Each number is 500 + 50 x the weight over the matrix's rms, rounded and kept within 0 to 999. Layers, rows and columns count from 0. Numbers have three digits each.

# layer 12 MLP down, 128x512, rms 0.273, rows 0-42, columns 256-319
598506444529524434547558556562612542400507519465436456494503565326527480483390466408467487492475562567374503453418474517443530544602423474532442426417581471548466472451539519523442527447563478
529596556477484412546500412491481538452526474524460487533498481462535478437442509513534513578537405588596378467516360498497469528556477510508565587515479583552526476543472442496426519492526376
530403496535497607488432483439535454424498506482384504538447513459441500449465545449287572523552450528516580633554512494428504511463544419483573555492468407508567569446591577449507494535500412
498496483588566437433324503452460518517573494512561528468523540612545504549405553556486532538483468528478528478529499500488484538494510534469510485532466568538459555473484487548501444536563500
457477593466566528423459511529462520483591451512487462561603568562472480455535448508503499498554466489530477524458522448413485457452575508554423485532519592488376529491520536480488514438534576
407594567556557458529502507564571533458525507530533552525445521463411524458505513596380434603520549548505478560388436562483440494507521460497497458520511505483544535406487384477556562528576542
487540511561452528539536440520480490471556380538438543546458432491486525506536499525407439555512442509577496434448397601498462482607551470518571555401444562516518536433478437399562399610514492
500393479533557444465450450455496451477512522458439416542502473527582470424449563587558500518552502429542513492463583434552455471624435490541592556463507552419516578435464499473549546554500488
515522435590479467538518523458579504475512549407452525529437498559497549458489546502514503603492404412485517527560524406487572499457508546530474562533469468565435558455466550434462616552486480
545407497494596507520456536587482533587505453469571457470533620469463479436441499493449583494490552471505572583441580568533495568418557534556530532518525533469531470482466471583546476459505551
539447423463488568534511498559480460459579553572484465506448492590491499542539554473519572418480413553463514434438451482544428423520452485416506438461480503514511478534370516481423532483510596
506444565466485483509470554479473487446525497482468439508508486507486482487531557465462457418496504521520545490567520474567574515483541457437403541467526506542469521514505546440537427549498483
578535455398482573567528540523525497499507565468546565535516430451504520533520498504505516524540474500623426617506525618551483469481579497551604536487464480481560480514543542525441569514501567
512556409446484484419556558437418531447345560475508468545507528437470467480495410445415504450507477505491526531488528544468544483497375536572401536516456593496547566538499485455401472538546511
394553483450397582411381577630517528557415467461558552521578482508534509557542457527511513413460624440564524554538569436510463463513428504508526485480515509462423543497506518483497448405551518
534443525497494565482533534511397414543479477502486521459566546426474515467564503495479531417527559529472527509470561604492479611577504390430475530496530466450530485489493485539449431513449451
382488455527488438440504518428462542401518490501437486449398496513483543487416422550490526487509431464511467442510545534484534570455471391473504524429509454415501456425474501389440430590459471
481512495558590500490554537495561471506510415468505485496485471561467492454501500491461540497502432530486453489422452472471396448563482510588513510519519516533527620448442516429457542491475435
464591487482547455513597528457410521473557485475483480473437593469482511504498364437515470478474430495512483504486405440524480474568481501427464383577445468545436501451508432641415512465567456
536534455571380423434512568414480595529595541492581470494559485490452475594412452533502507486559543529446503410514473516524520534545601563561434481448520584590538465459523586486475523518553501
486492536487510588490504551446515493581541565457549575482541460488481468511462433378549498466473548559412439546485522533489425457508487576524650473600532410591517554525540424549516470553495478
554640403541457459528453504603527447582486504475532445536491530525553542557440463493456415595478425440504534538570400492519565493440472511492480523508474489473525446522561421484456499533520524
588459533508436492501522495433490473433448502514521473532519483500519532459615422481533552530542477568577459464480540557543452465551548483459500577411449462535546458521331450523489441480492566
475456387553495479530607469466521553486498490583486497496520462528484475552510526545469508518545456584547480477520543519569584516458444514577499530484606500575470521526585469390543464550390489
518554451608457472576401359483533560608433499538513531412479463494568606536489451566593539629572447539536565516503563459487472556500441494429490411494509479543458572273472436380494529447442523
535452586383438508476418503540508528477559493489556489511446496532499485505438408460545525455507526514478482484533549407526509416595592588506551524551475467552447502452511496438504541498605495
508463457455574611634571552473447470473431693470457546594247596457538504488542403504501566495468451530499480458567582501545482466606457414472689434322478509533517506666540573572544549612488495
474517474449421489533535539504540491522512557507539557533513508386548495532430501458440386452457511521517515484322528447468512539545472518514489394509491451428541463567605590552500591452480508
466464467535478540529464409529444393519501501464502471504490442509533465498480441465571429446471512649470492493554496521481512482485437461456485482525544437485538484554516432532470521439543513
579551491425382529480483513538522468594535438468505441496432599369499521513523524540506391459385563382511535500420502529391504345539516483525482565533468467529568560458471498464382496438499515
462553489500518557448507534540520528558535464416455483404506509501510512455486447545524456548430557495544514509440450515502522521402403561482471492559568445503473570486509601627449482435559477
510554503426438510542475551480477469575459401459481516537515573438449487516521472470431573552492525507562456474609501532488450443500597510525479558524484506412586427454543516481580559467483418
538535484486563438536469527539496543473420476536453517594455484501474582521494511549500506509407543417539496543497501405559556529425540478489590407548497450512497456523556545539572611555390509
540488557538571491552487472585481492592550563551513398490474482470530473455536454419524476494469446479589540510436560537572455505612573559472535505499500533448491454532475469507485450470497428
535512507438513426539501505520552511454570462470535480498485517590488430495490519502489479474500462520509530548528509490493574488531539502420526491551525535538475517443556507544493549535463567
480478471464468579458511471493471515485545401558632501445483557402513488476553398508419531463502474577439434539433533482547427522459518482484466529477487654467439448560476448649455505434422521
524541535533572463498547471460469499482591568553510429500516542499514526443559535581446536519453496465572471499491487590512498459583523483467446455556537492537498491467494541541526454564509473
475462471551512494500409434560448585456555559490471465481485546469507586454419571552526530487481506523386451503600480473466477483476463536448437457483661500492580454471463501516574531469523565
361540559527468576513539450555523452476567483460433498412393570583410473569544515452521523475504484516543475468435504575461526564489479471504437453592469440589458610555527500469484450511487496
467403537470442432535469529526521536505454511534485481496509542555518539476554474574499489483459521474480478484582492483504510537422537436540610471536502467459479489525509544409504504503434495
450526467500515428527616519516499461533471465546385549479455521436443555521452480572454499472502526520542535532574490496440499530442483486489495467525457538506510538587505588509501548499560399
472446496431555417507430464529528375548532428507461400421509534443552530649524509452568555452554511505458487540451429422495477555535428470419556452595521407518431480495524503513496444408444568
487424597504498544449504499447547478526481460517523517494483378464454503486485561524524484541570506542469515469469556472483398489509489458569480482501594608493470488485531481541536466464481490